config = dict(
    num_hidden_layers=12,
    num_key_value_heads=1,
    norm_eps=1e-06,
    rope_theta=500000.0,
    beta1=0.9,
    lr_head=0.0173,
    schedule='wsd',
    max_seq_len=512,
    doc_mask=True,
    train_tokens=681100000,
)
Each number is 128 + 24 x the weight over its row's rms, rounded and kept within 0 to 255. Layers, rows and columns count from 0. Numbers have three digits each. The size before them is the row's rms in percent of the matrix's.

# down: layer 9 MLP down (transposed), 1536x192, rms 0.0775, rows 1242-1341, columns 0-63
# up: layer 9 MLP up, 1536x192, rms 0.0595, rows 1243-1342, columns 0-63
down1242 106:136112137134140094123114107124103146121154156146159109130135125118126163116136103153147162113141146138114120144128112145153112146132102133106105142132132153134140124132115179129127105152145159
up1243 102:107120133121086131154144150110135170123141140130155129125074103122069132132123143135100123097090115145131158113142171146198102128088139102098173131109117108134095158150114177124097113122113126
down1243 095:144134077128105123095115120117149137146141134109084106143111135146140143155160147104114177119173120104124116131118157158097145114111147123125176153104195147126158150085148111080135112132127133
up1244 091:159140123094082122088165141100133170111146070140085147110112118122105124123167129130075157127139147134133097112153161130066116158134140136119114141094142133168113131105150156128143152155187114
down1244 090:098132102122184093135099124136135116130141152159156109161146163146115152132104142111170105138139138134107157138136098094166123100149134156142147119164145111093081117116162117109101156109108147
up1245 100:102069105121138124108165127116160116113122099169124121129114150184105156136094154131145133138160125121114161147131093139142107124154075123166121113131123122075094163125100095113157128146110141
down1245 106:155148145169121145118134115140153150124177139130163139102161115136159111101138137108131133080129079128094099124090143105092095105084113105162125136084135126151120081125158149105125153114129147
up1246 094:147049136138117122094129096160157118167154150142136109158129113126115106158129144093142123121133123099097143115101117160124122088130143112088115110140121120154123136101104151109151129171124095
down1246 095:105140151145124124137099190118142147127137137113097114053102137117125145069114142113177086131126144180134156083158113160130159125111090149125101105130121140090113112175130114142122124133133162
up1247 102:138088106169120094109144137142145119148113126116123120137133128114113107150076154153145115159137151112106112138147104117152139066117119132118105145139151106171127115136139143134109138141132107
down1247 096:146111157133136133145080074125144097136137167083116142163102164160141136136152125149095135115084164140129136106161146140121108161118126125151135145162106160111123120165120132125130148161104122
up1248 101:130155115080147120132140142114138128162130160126124109137127126142100128131113138092113107153141173121115111144119120136149106097169121106132132135119108116120159124175111160151128147176137123
down1248 103:113137098158144130111089085129116115111106131135136148100127102114138116123136076111121136102137131153127117114131154096110119156076114145126159123149131165111105092115125080093131123099147118
up1249 093:134101112119115137114129118096157114115146091139127104114147099147121131123136184105116139125136113158126119145145114086136110162100104123104121094133148102110147183130108129128118145181145138
down1249 098:125132190136143151161128068124107118093117117120148139139151116117131110144138137116134146100145118183131127108152134137112150115125121189114115150097142137097109081130110147138129110124111122
up1250 103:145140128163151095098144137139179154131135085134102112159128148150183164110151085092144128099081154152081121157168124162134129142095106119134079103144169124101096115129085155110127120140162145
down1250 103:170155093108175152155148119146127152141119112145124111091092122140128119096115152114071091158159158125157199146140142108112120135136123121127147145097100159146121125107134144160120124157118153
up1251 103:100106129121100130140106128148179173156134140112134131129120110120123106104130145150127108141149166116113111159145116153129129117114143139140129132147103130175084123154078157193102135131186125
down1251 103:115148116092118127096134154152149076126144161086145149172188106125109155156152100136094108101152102168144129117140135118140097150148114081096114113074124075116138134125109105105142125122128093
up1252 095:120137116128128142111106150114156099152104107147141113141100125124167145141104136097105123107125117115108126140131096151112079143090121106142110145134130167164183147112120127134174161154090114
down1252 091:143101126131108111135172138136111152123087142131093181119146128125098143142129154157112134140142146153148134079121146087138107147155154118059126098145099104122100099172140066101113128128137111
up1253 096:126108165122098141114108120120111129179108178117120098115125120120151098096119131129131091118112125140120130122108145125167146131105132137078110151121123105142132132163149146143123151094106127
down1253 091:153155094124157123103181101099118146093142091115149099154140085144164098170156079103135164142149109118111155108106135081107125133145172117124162114134123152159142133119135111134135134122130099
up1254 097:102116099164112114117092067125159162142115088154148117135135134076160115152132139165131153089132109097135109144114163128160078120114156142138110145105177128133139152105124153122142167111146091
down1254 094:095182111136138164131112147101146160102119159122101104102143094151091152082135127151128048117113152127155162123114104131097103126148133077125112124112148131130115139123144125136115124111132137
up1255 100:117121111137143122092113099136169149132111124160117123153146123110136065164143161151098114116097171140186153140125151156139084117106131094106111167149125128166148127148138114138144133136142108
down1255 096:122097122144126145121140115143096116115139136136097120087112121097160162102091131120129113149133119106075097132140105135091125155144109108119117146128086162103119126122125122104139088142162113
up1256 101:081137146114113140144113135124143138131131148114143095143137093120126133135103115147092113113129123086085128113141094112126138096138135097116154121102109132081120127169132127113115156122158119
down1256 108:151128125178123119135120120141102146099104146108118139148118158121137129151135146149125125134167135156125097101143119129115105138138131135114102158150131116118098142096111152110105175120133155
up1257 105:121128086146129091081105098181169176108163088147145119123107086117121097155104137147139176157147138130112134118141151104136159144158138139121110137158121148161100119117123101169116109149136139
down1257 102:104151107095141119127165130141112143123111174130104142114149142138113100126088154149139155104088092122091110137127073134112079160106172133154150124110137098088114168125127162097123143105178147
up1258 103:118091096109118088098149128164110135162152142134102122160091131155121097116127170097114131108128123141104118106187151146086112149084134101130105156163135140129111107164110148125140107096140123
down1258 100:171120134144166134138143082086133110134170083171152122134138139170101139085150138106107077157168129126160132138085090156134136128128150180178130127129155119145115107157115121110129163152139154
up1259 091:122122116154146145120112152121134167144112153146138150121128093081129151116114146150116127121140141122099107080117161131099157118088084152131128120123083132148186133154114102131105155128125072
down1259 095:125150147159071122111125098108089132189128163099112107144118134157167106170137129131128158110111082098153147148115125116130168078137112151127135172144134121126102117124131161148151119127123186
up1260 101:103100112104144121133155111143122126156157137139133083134123167204131113114099089126157133138087113135116116143090134110162092121143113118106078125156168121140160173128124124121114098148161131
down1260 098:125158121142126118168121169116111169145145110081171136157146081067148151170112115116096146114127120125174173079132146160132136147085146162152107160107150108089098104140107137119130131146136132
up1261 099:160136139139152128053153128120174169148123150086132125179116131160165152139114150106102100093137154119150127164133149135153151131123118138126093134102144106085155120152139119116114123130156138
down1261 102:124141111130115129128109116156141133107149133166136124171141121110141128113099090147130142116112161158091142126148136092130100154146111122129088133147114154161136148130125125116141126118126077
up1262 101:130097128093100059136146063104104128172125140139090134151117116109150112157149090161146118100168124150135141112140123127119147130105076147109137123111125078114088128148128119125123120120134140
down1262 095:145148120132160128129117195128119104133149158153156116112110149172130142128149077104117101108140124131128092132084165086132146167124144096150125117142108148089099124079144136112108154161127117
up1263 103:123143181114124112109145092133144150173124108077152093135107130151123119099120102141111091167128138120099176164141126141131179121117131083118096129154090079115137099128128139134118124123107161
down1263 105:095109117143153150135138149155115131103119117199139144118127089103111159110136142097132153107147139095116129104108143144163080122160164170140160100074103120122090096161146164111145095156150070
up1264 095:167162149120152110135145131090149149160110155128135145134112081101143092089135172118146105102182122166116133131124164124141146097124145102110103129154131146114124114108138142133124141172120108
down1264 099:097142109154120104114134149140111129104171087130132130113121130178137107146127121118126098144072153127172148106163098115155124143124079163146122123107121128123125142137121155156127134117123136
up1265 105:154116106143155111141163073097138132142131116128114123142100117149094151128168159164126112122112160144101122131119098151163114128147108123089154097103142095132117153162100153137165166115150129
down1265 106:165124141085118116121071093156142150131110113173128143102149166086111092157103133170111114126161092139123154143110143083126091149112111145142146147154155150117108126150149109098178125132092132
up1266 096:135110140156142134066112137092094109129143109069155131180178098134097139106107110118118073164153121114105113141167109122143133065119125086115135091170134129154106156127112110140132137163101127
down1266 094:128135100133118179103125156162110147097159099194152077104130184112124111128132109099143104156117130106125102097134095097145154133115136098101150123121162133127149108120160111106120121093131144
up1267 098:146124075101168157138146128128147160123143134130165119120095124170108117146079113125119130139131137114123119094119117098145136126099136146162153078151159087110134147151117112123142161099125137
down1267 097:098118162170122139117122205128136140128067088099173131100134132137158136120128145145132134121154147120088151109124145129105102160114126136136180151116117153156101112156128168128137097110137095
up1268 096:125071098150129153181144099079158123123120146098139095126146127109109110112120109123134125112155133147121114130142135072174069106092081144151127134097143165113101144110150114124127117155134108
down1268 098:080120142096095137128133162132099112111098103092116121111103116134118141137114127156107119173131127101135117143148097120114149150106148117115132132144073107145142176132119151150166150145159128
up1269 094:131094132127112128144157095111131104122157112111116139186090098109143149133109135141141082150160097119102150161123132131109120150105142128146113134099123129101150120200122158138138142136106147
down1269 101:113131138144164091136109133137106151098101117134103112077131121117125115127132174140125097105072144135108113088128121137160100128129119083084150119124150155146148110104079064160117158161122107
up1270 100:120115110168154136162137117112128123105119152135169117136095139148102102108135123074136082155085142153152139076134129132163117082122098115129097141140116102115113093106116133143093137134163108
down1270 099:129132142101103070135103112166131124151110131159122151179141153126121150131071145149115159131151159128093152153138073142147109110159159090096153136107108124157097126158132123088135118169142129
up1271 101:099102199152125110120156084096170151152139159113116151128114118129104103102104140107130141112142125114141108105133111138119103131103094120198100124106116069135140139150122123138104176118104101
down1271 094:135160127126117106124173130157106081147097124078115113152106109173152121134098126134108144130112162110105118119111116149095159102123121102119159149152136127151074114087093163137094114144105122
up1272 097:110109162118104105100125148144156132116150161117137136160119128099137093096146155072137101129148142121131065117121169091123138036169132109119130143132075128118141112120114095134114145131162130
down1272 092:116102130144156130116108112152120104168136140181143113135091144148128129124119112126160085130089151113101145129150071177120076139120187122129124112089150167162137115107136136132134122142127155
up1273 098:174152145143119078098123131114129136099112153138126104130116101125107105110152089163130128097111151150112155081153165112169116152159117122113145119110111159148105173128127122192152138179161086
down1273 105:074138124087137108130132114165117138186122147157182128118117113158110116151138130104087155115164135127167127135140099160115088100098141114141150142137107059105177123171104154117131169084117117
up1274 095:093118090127130144158124145112105135121080173121146080143107146138116132113093151103083124095137127113136144117100123130130185146136091178127097134137132119118119186148113095155144119146141086
down1274 101:109126148123130097136113151136131145147124086103139123177126111125103124086113138150132125153105104102140103148165110112137112068139131116120170098146154108149138066145162116156135148130183158
up1275 097:105136079132141151126054132104079144156151126129138118107092134104134130125139156122128123100108147163122141092128131166136098124127149112115087120128156135111134087158127151156108138129133102
down1275 100:133140117149110127089156125109173095108136143092148086138137095157186131132097187147123121111120109129148103140148148130098116061133128144147151086115125158133108173110148121143153091153118141
up1276 099:148108137098132123137167139106145150156134127102092148170105126151140113108114129112138096140131110139133159106136128118158125151126142085116083105172119100112137146101113146138170128117140079
down1276 112:109086123161111131106122149130102145135114163126122135151112142133206116165130156124135116132141145116140117121118137144128114099128152109122129133095122100131112127152125133097108117163151093
up1277 103:087082135104124111090123117148171136167117132143160106151077135117139115123108111177132112160126141136149134113090107127177147098162102113127128133152105136133123133084114142114142164120157110
down1277 105:128115110150103102074128107115103109069159085113124125142075128108154110147109150139157142129121154106116163130130100096128106139103165128166140133130166071123130143125086122166160130146113066
up1278 104:122077115186135125154096116077140138092111128120180108108135151145103101161105159100138093157130152158108115115151148162138090147123143093141123082147132087100125173118121140145120175110141120
down1278 100:135150137100125166119113117110110161129124127144112123164093100162172140089154061133091148101093076143162153158073103175118164128156121116118124112111068152136163122117136105091100149142156086
up1279 093:109130168089121137156113159089117134102116117128116131114098132185116112117090121153125099154172140124122135167197151149106082115125093144165132128125143089128138121159128109167085136136137132
down1279 097:123174082151132102111154146188140136167103109133104130122136138055151148120153128132121114125115148085145139088106112158120145127135138127103134127113149160135095138110101121109126108145140100
up1280 099:124099117110126139127094166084160111087130136110156131155117127111114141125127184102132122111135141151157124123140113152118173091158130131162143131123090124107135103111128104131119209117115133
down1280 101:124171116189107168103172083125126097137126133153099106121092171114114111134122121157154107163123149088121112140150134126166077124116101149100119089126143154174154119106133153110158097136087132
up1281 100:117078151144122072144163144121166138116158152129104119110103121127139094097141085108107128116111163146101113122120097105123106124082083101143144151137135126135108128104110153139142086128146141
down1281 097:132155100122086137120129174110079137121126160138156138117142120140135163115104157135135075114106120130119155129109159119160122130140171096130167090129088121164122105122127147118131133120130148
up1282 099:146153115164120127128128119146135122120122139114148116142109128168136144104156176113143109143129109134123141146133104152145135135057136123140144133112103081158128130158096144121122123101077141
down1282 105:095130139089127184120154156118115149119152097156146089111152145155125126102104065156114120090125151145150149070141153124129102082138117170135114123109154169096127118120121142136168101151139140
up1283 104:130110154118123098158120134118114135121140153099172085118080146133090162147118097137097065114129122102083154110149145124138139155127080118134142100109121079140134102168129127150141117097140130
down1283 100:156092126117087151092154115086139114143158143147154140132107073112119144082141117131124114117143127174142161146098123108134106133134157121155114171121160159154159155190138134086139128107142112
up1284 104:100117140131148135145153087078090171117182112114144105155145087137115109121107108095109111148132140166145120141133123166133117145158155051105112119152074149120142121167092119129155181124144158
down1284 113:152090129127141105126119089155143146139125154146102115164126122139149112122101116102145106113140165131139157095139125125103172139130132152165140129127122112128131137090121181160087129135091142
up1285 098:086091122154138110102142125128100113129183147092189139173113141168108131156112103143130082087138150121127151075157141131125131166114121085110139159089106112127103143121130152150178140177162144
down1285 096:169108172109124130139152149179168115114118121158131079133133158143133118073150144133135136138058151156109098123099098138148153131120155123126147103145126148178164142112133127117087137119138164
up1286 103:161086124120129160133052094129121119112157167125118101153087140126146130127076141098122156141099140143149145141086110138138127103119152135103116076116144126137135104168107105125123140145161145
down1286 102:139173107136130123108139138127130179106092119120133102143175151136089152166139119146123152161101128144129147097133153138120121123101110125151130115145126121161163154125116138141129123116076115
up1287 095:147089104139110126084111165118137101152116172137180087104138107149093131119136157131133105148130140145151184119105109090175087130120096093085137128142155110118101140133134150132123140115177123
down1287 090:124159154134134105143180166116149155149143120112089124088082132112135177150129122135130130139120103109142140118131155175138121110131164186126107111136132091157162113163120102152105100127114117
up1288 101:121140147131133145113119139102183158118136177130148119158137141149111123121088139081075126090108139143133099105105134108129122082146149065110141137087140128125137155123124188131146151134145131
down1288 101:151177128104138127135161097140095119129160107130113158140102114153075150161080129163163090114099099126127136133139167103153164140135181122170112129145166174151105127131115102127127099151122121
up1289 100:113120134120154118136076128108129163107118130142129125114106133156124122146108144140103137133111153143093120134103170104071132150142173152136132110132152152122106101180091123160115190098118099
down1289 094:131171133130104142098150141103147110114163112111154115154139130090129120106118122129141140114186137131132128117141049144132153129167138110130153165132098149118150119152147119135132129155127177
up1290 103:107114146166177112118166152163165168212117102142171152136166100138117145085155161148070122134156110133154130120129127117154152085142126113107094137136129113115122105129143133126111167176153088
down1290 103:169114127130169116157182119115093096118143157111092107148051088146153132129194166079142097145095116129103135148097094108155141135177141118155131105135120109111146144120128104080149150108120123
up1291 098:153104099150100077123124174128137144120118155155123158157119115105127120121120149151111111136165143111194123175155107134146128099156068134106121135140104109158153098157088108163130113113164122
down1291 105:078143130125123196160112113103128124131129127105114118086122142121106136126107081128117145134158137150109161104144149124113106172108104116150143109131135186100137170147140132067106158127103093
up1292 102:107133132132087121134117130138126115131135135170098140195123112146125140163131134103113169097155133152121117151114140107142139158109097099122130088138130180096126154134131103120175143191133142
down1292 102:154120132094123144095123123107158145187152180104149105087123123160127163104097123128196150122108086107152128145091089103123099135146171156096136148132150149203130124101148128163108119161127132
up1293 096:102100119124095149127143156084108107116119139081151124143119147134122102115084125104099106104164096119092133132156146154132160113115059103123129115127146159133180129161131122126165138158130134
down1293 094:149178125146136133145114140166128113116131113151093140154129093131116095152167135099126148141153135098121128123152120086124108109134112130131107097111173114140138101122135093101110150112158111
up1294 105:095130157132118103120150111145135139131124129115121157140142095146154096146097081158156156152120167120122088093137106109143138115115136122094176121188145104119120102096099105122148124145151127
down1294 096:156120084131140121123114138155138140131138120130112174128115114124123146142154116149118120123132139111147140118120119114143157175134104136129148105150110096119144191145137134148115139132099120
up1295 094:133122105125144098142085085149117153124110113126127116141140129143159169132119101144134098145119178103110161111124097120130117157151089124115157092165136143163090104119105142141165133154082102
down1295 094:133144146119139147160142144139105144129116147135101086152092112113128146122076127103098136092113071136150128137156144113141157120130142117107116137135096158167132135123115142132142120135156155
up1296 104:127077126173151115132104120124123151151144128123161091117139085097095096116124142152102097144141172108119108122113148139118119180129141111128130127131125114130108112200131150124174154164120121
down1296 108:130095113093142084113096123117127124157131135110147190138130157141140104106141142119115113122142132137144092118149135136161146079171151152109106114129125047134142107106106086134102107079138138
up1297 101:163116142152118149067170095110139143137087149129104119125090138115172132140114170110122121129135137111093136130129142103131125098151108141102122118073149099113093139153111134115121136106118129
down1297 100:118143111117095070126131133136138082105143133099170107148125141121121120118136111145125091160134122101104147120126114153106148182149109147103100160140122163109161172152125088100146146115109170
up1298 100:126109137165133121150121099085102103149120162110110152112103129107124099119091126090176095093145167160152114105118122142134150095134099093133117107119143106139129113109133142098113140148162117
down1298 104:122115126121139118138108090130120161118106108121151149134149100073159136124139111146100165060135100135139142136148117197141133115128073184156134116174093146112082120123132155142129165142138126
up1299 100:122100086108172104124132138124120117112112150090176087124119082117134118151136148169092105135135168168117144163086119151138121110108160111132122100141173152162079149188137135151109097135149106
down1299 112:127104110112102099150114137124116153106121127182152147230126160087139132116085100152151141136097108122156116134169131131109127125124186083122139121126136112130149148125136128143159074109074143
up1300 102:089139122110093080097123106136147118142154108138169085138089108170126163111095130149139143130121098136149120133133164127143116109092133133137100090116130116153107113160098117143180109133122112
down1300 106:102135142076169167131110159113088090144139101114153176144159155120159127109117094130098123141138172129134145132123142155150110155103125128080135169120116132138146133110151126095100160111117120
up1301 106:088160136107129109185123143088132153086095135133103125171109095143132100122064087118104151091151137136098114159147113091171106064078167151084135125133128124143123111120106141112118142140085112
down1301 104:137112115146192121085119159145145128145124116103123131133161137140119149130139144120137146142134128105126125137101089090119141141103128095128137109175095087086093094151137116109106144120119094
up1302 097:143160129123153102085133114138125100114112105113118182139104108114116127151111110131139141102143111133132139133131105158162149137106102060110094088144153115161085131124118155148107127124136115
down1302 096:190125098163105150154118115132125101160103127159117117137152156131127182130143111106116087143143123122152111139129101147133147095150131179136126109147151132136140087113101115075169141053072129
up1303 105:065113119114175104141111096133143170130116142147094158119132162112136107091143137171114072116139166107143083120084123110100133157180090163128099131116137094141134106107078164134091124094142098
down1303 103:152133116117130141142111161148106098165124147118161107124157137109161117155128106125141142100074121154126172116122118148150140098156158085091121082097134104093145099126160096164153125151142129
up1304 101:096103087123150127140124133135082148166135151133148157153143095142104108134108146095087100128154124140110148108146164095125125082097118101138126156106094107113113096189150136122089107131118113
down1304 093:161117137104113124102138105115154175147100130141098091138157137079160115151094110119074134132117106112129085112097169099108118162163145149141131150134161131141156134140135149158137135112131130
up1305 097:170083129118126160140106150113161129190149166121119129143109098182138165108130173128145128090142133118098149086134120108135141078094108112100124139128110126122127114172148168131133119126153095
down1305 097:125131126094118146145088118108119116103115166139135142124145098112128127090141125145106084153093143135142105128159109116126135173163136133138114111121146136150153153102110150110185123137132150
up1306 097:127134152116100103103090131116127149151141161131169116116164144124163150144135142153061133126137139166130126110139115141149115122113147122106101159116151118125127101166144108162137077150107107
down1306 095:152144103108135149143153118136126103130071174141124122148124115111138094133135110108139113156140130104148126115124092109136170150121139138115129136128131154146101127090106096162104162090120157
up1307 099:149137097148079123092151134150122136166146134111148107153111121124106158108111145130125093130111192118134163136139149119122119098109094112108170117158127156104069155159118144143118140110086138
down1307 096:100134151150153133107092139120113131139141107118083113120173104134167148175147123145130116128166102081114127109160124116159148125170137147124136114122139116143107086119140144102139145112117116
up1308 091:152110166167110150070135156103123108118115146117139139139122099135123121119097154075129109113161132130123072153146139141104123099146099139133090179170138148132143125133130129148176131131133131
down1308 087:101178100140158126139144117124153157165143138138090103131138128126123119157137095112131145135108132121115133132124095123155116137152140149144135081056148122152091126133167115151089176169126094
up1309 091:113142104122126138089128153092131096132166124114108129099134130153107114126161114127132099089143132117134133116143071134153093116119084149136120134115125124118123174156135162174203113149148113
down1309 092:115130130128100116140138135146102157156107120133143112148147110097136145125102134129107116132118139145157117106139186055119155156113188095130129114143090148125107106095128114126084138120130139
up1310 103:146121103148124138147124133116089133120092115126166145143107122163110103128154163146106108118082152100109111153128116134145127091113142064103152145133129181088135139139133137131116121150150125
down1310 103:108120138124134124122111116151127182089133115112108123110132173123160148073128137168161136111138134140136156110122156138157145125141126161125142143079091059169111126109131111099111136116167102
up1311 100:125139117108091133128134122149066125138149137105149116163095139122135139091095150140110124111121147134114084102137126100142131159091067132129146099166109104134119124113109177119102113156166084
down1311 098:103151132124157119111135136181189145144154124102107127152162130123109105121136110101086128120116091102110144119115113164127172125115138148108125123133137140142156127116087098124161151083091146
up1312 094:125111153181102120100147144134082123118141151089137134110119107150115144135129108112104140141123160114103159100146109082109099123116122148083080152138132114079108140149135139127107109117151147
down1312 092:148123120070158098112103110089130119128105115131065135129132118107139124112112142133136155088151129137150105128164113126108137144145137114157111155163146119134108118152119149151154155148165099
up1313 105:131115125143075118056036153123117119113097146110117148139114141134157142114110176100108117122177116148092130084137173104149152103101180120149085106135142138122155130179122094134120136149117088
down1313 095:086118150106108133128087121107119182129071166109133145110112152121194089118167123103136122117164111140125131160118145118099165123142134140141139134137104098116143103099122145144099146123130129
up1314 100:074154124120098101115130130137107170109146126117127107157104123158122127112116127092119134111169161142125117176158160075166161118087142132084148150165200144129138107178123128141113137165112124
down1314 100:154116139128166101193126127075147102166083139139101153124121147145161114123125107101135143145140136162131144167101126083152116095124111147150125110167137087125150142124126163145135135106144176
up1315 098:109104095107114137121125116134110150145137131143115124137112098130130093080133162107095114112133117125131163105147162097146142145092106128123123108128130113117118098105148114106111138126147123
down1315 100:172128127134135148139109189107142112129138117147141114157149175132124127133093129144163139156098116147129116142107098205126110153117161130138149129173139167165157138146103117109130107133103101
up1316 100:127120089125108066128130121084116127126096124158113093130133125155113120143106134112134112082162129119080108151103111140097090113094160140129120153177169166101129128110083178158135148153129113
down1316 096:174120157102139172093139115084131137110169152140141135117088105091105142116121117153129122126147125102135123123132159153109145117134106111123123089145089149135078132126159135121118159133075120
up1317 103:129102133108131112127139152121111131138117138126121159146141137128109140161062157106126113112091144108159103171102132112125157073115127133132110145138148104141127130115133156162144154169097138
down1317 102:171141110151138161115129133151131138115110104162129143087093114145138143132167073137139111167129143122102129101100135112097095148131122159119112108162115137117148151133174130088064159157085090
up1318 109:095097070111097105150118125073135152182134167170114089177128112143089130141119108102121093141144128120153121121116144123149146119115104129129090115115145150141140124142096162171139157137147152
down1318 107:124172133144131163150128145120117178103163122135120070112101115121157122114109122154128142094145157127104135100162124135096138156115103124145150143175130124164107139167170112159110096142108157
up1319 100:117163153115108100118143137142145159137128136094151127134144084190131131099132119117111124152095132131112139120134135083123141101109169086099118137154100087138126163123115119101140130125114137
down1319 104:100083141098132137155120146154150152093119132079134121114129110138151097135118158157112111145082163132135136116124120115151191125120067093116100122123087136142150155104119119129167123100103121
up1320 106:134135107102116148069137123088167117135127177119124102145124130128133131116139155113086150121112146156121106104127171134137052082075111162134082152150125134133065159144136122112116120110111128
down1320 102:142096148128083137121098134134095121108097131145107151113111173112132136123133125131140125149112113122165099108169090124135129101141123138154158113090133099107156093137140131120175129150147149
up1321 085:099109145149104166144135122126135173113155169113175101118097144134076134126097161110091111160147146139101175117130150144168130122129071125068105106099119085109102095136135087142145109086123129
down1321 085:155154143107142113103159112181153107139137096154113150148148090116178117097129135150143166113125143126113134161120125103059106152148148140205165125127157143118116120106142120126141124129089124
up1322 099:127126135081117118118086147109154149170130088105143092132116130119107124075115125117137131082156126141172127099116133104128129162121107153115144112148128102129071157110131165108157142143144105
down1322 097:082143158156146175113094125163128124107136125154096098093127084106135129156129142152112115129110163114142139106110139118146124097068101095132134122111129157146094071088131148168102125130122141
up1323 102:116115126100127072083164099125065136134152112127151141136092123135118113096123113131079148132129143118140161125142140156176147106149152162114116116168116127155132153163106144158117099124147101
down1323 105:084142147157133163115128129138164089145134133117138171090134147166099106100166135133138103166158139130128124122112134146149077087107163136097133124167122156117113164124126090091112118141156111
up1324 099:148137096153080150140094139096118100143071121107128160133120114136121138092141124100109129142123130174083134122110165162109090139116133127134139093111091146147093110175117183114139134128127094
down1324 100:116131138118106115109158135158126170125152107147146122138099147118156166095123148141144120115154119075167120116119140076139130141167099163079100134143158110117152163090147114129142126155093144
up1325 101:117118093096111112107149128123181154159103153100169139131116119103111096116142169117134147108115130139115154118117118112159134110155098099117138134127166131144120169118123102123158108125133118
down1325 095:115089122103123145162100139176127107154124131157170134115121170157136111110127125118162115118108146100158101134090094169121087144095131146114134094083103107151128141135089105097094128137192126
up1326 096:136086098153134106121139155119156127152116122158128171141122117123117176158146119142118079107106151160116130118104107122097130149139125115154144074186116135132126140129142059182127135102147126
down1326 093:111151125113116158086120106123133126104101129145143124144169105078114099083111117132119132132152127104191124148144143143138136128129136126127084131110157090099151136109123156068158109135106149
up1327 099:131144147128109145099126110121128173121183096090121086170096151150110068113146113105135127165138139150141109093130126154149129113085144118149099123139120174108162105130122103129154139146119116
down1327 102:105084127131118133141145159116113123105123167158132140136094124109110155081179103159122111113094151144122109126122146090144127122146099106113097149164138122111132137102136130112153133124147117
up1328 100:108138114118124066109104137098112116145174123122151114188114140107168140099102125120143113115161136125133108078142134060144093134132134136153154136103099133133069117126119126166158117154179099
down1328 091:080135124119135130164101110129112115061088146129087146094128121119137110169135096133167148128123145138136122153148156163149165093151104163101140123116101109140120142175090100086134138135136173
up1329 110:097148134154137152146100092141175124120173151119134116143098140128166096127143134096152108127121142132123092141090151084177141112126150108122084121154142088117153084158098146146128135156111120
down1329 118:118134147139102162133173143133106169149102095132094072153143116184135102164132090128108107100125124097127152150106133111135189122130135097141127110117155117134105136122125129128154132126129123
up1330 103:156145120160118110099131082124110165149111146095111107140133132167122127106111124155120121064118117120132128114142112141129162144122143067137160136156139134123103159089110181133146113120154110
down1330 099:114129115131146138147150106116111127118144134171146140108164157134146108137136138084152169141147096066089127153119120113100125104142122148149149083125138110134085133140123092166104168136118118
up1331 093:094117117139146128173118132155147140092102159166099103139135087133109139136098115120133135136112140213117141112144111146150137140125163153143110064130113118110109104172142154152100128166123141
down1331 092:140118101160132111109151118109126111152116084130120169090115115121128116174160095096154101120128123114147136123138147117143095130105125122110158099193158155148160161152121111127116135095133187
up1332 101:153110111166087127091118118116119086161062150123114177117108121103101103153115108122143155133141139133123165109115161143137111097156103135108145138158139111146104108130090163155138147118123107
down1332 107:105176100118120128101139140146145137115156139150113032158126138124134109121135125107102141104115148107140079157146109097152114115123104106177104161130159105143113137112127147128151133166105141
up1333 095:144113130117117096127116110100103144108113107102139091143110166137134169121098128147128107116138112121132103106104164134130105166103141108119160093139115180096095109104117175082150138123122135
down1333 101:131147105151107076084159147180146116150108110147140138146143123163109110119115148105127156138117096110142161170135114072122142104149122121077124129111121082112182140140141128157133149128119151
up1334 093:162160132149120084126120137105167146105095153143171162149129128115139139119139105171131090096106140158144124105150170116137111132117119102114106124154099156128099134119126166161149121128120108
down1334 098:120100135125119140100153150092103129114149126108061112124128146163104108128112142119127158166139152136118161138119122110114169117156110168092149107101125096111225124161149103142094114081109126
up1335 095:100090092174143133130130122114154117163094115136148131112103148117081129132157173109115165078110132110146140128158135105124131097116085108095120143103132112144095144110151153117109132123103149
down1335 088:128143140126121163114131116118117155105153118146130098092150146181155162092157136134140157114140111136111159110130110141142085174083151167112131140157127132145172113096147120140136117120133120
up1336 101:117135139157167117112105142154092138132109124110100101123108135173175121151158133119127122127130116114138143096099157129110134127121106139153110087156091102162149101148109126099185151095168145
down1336 097:142159138088065128131088103133162129093104181166160142138138130133138154111089139130127126143141158130175110098169123145141125123166113152114163135113147151113090127128121115137112128169094135
up1337 088:102105108139087159072098124118140152119081130159133083127148120114167142143097154105153118147117159112106129136115090137154121140120088105096124172124166054114069093142127143140154143138141182
down1337 088:132152130118123142156118139169125087184145129120143152159140099080086113163140118118066136094166123107111087162132141134133140112147141162129148112145154179168144115123094106141127175118144075
up1338 108:152138116113110115122115133069150144113165153132116144123168119130069098107138139143117146091118155135167157169180116107140129120082148144128154105103140115160128125135104099156160134178114115
down1338 104:135118110124170117136113108165127126099087148146092178169118165167150175114131132154149117133126134143069117115091172105113139142148064157151121127108091119120144113138100124116121164098145103
up1339 096:117125148158146105120119102117146151186151148091109116118140140163114110119087113121076141149156155144082089137178133114137160137104147115088099087094129124125134133149119105105129130123133089
down1339 095:121097159087147136152119114145095116163144113150162157132121094110113129104179137155128114069149103127127098116140090142140124161132155118103098159120129114154125089117138152126101140185131132
up1340 097:111113115200123118114150072093137098140118118133148093117143141129161106139116130098141126108112175165137154104107124162143083128114173127137088135103193153125102115183109124158142130113113106
down1340 096:116100149142099166130081125122107135080142148126113150116120097181110137104097112078091124099148150131155138115159123122183146098128108154137148143138136088167128147123110145137157113132131150
up1341 098:134093141145163135095148141134145146187097152111139156149127140110107152116112168103086102120152108134123099126122175142156164135135089105114055140131158105102130109098144093146125151141131133
down1341 099:184141185144147072133152131152131129093100123130076078177096129157092134138132126148146131131126133146149153111083132106124127144129123147132126143154140151146170109108155131120077103090112063
up1342 103:135130141158130085111158135136146121158124154121120125133106090129174088166129133129122105117065141142113086138104131121130121114113083106149128141142148100142121118088100136141160112087112143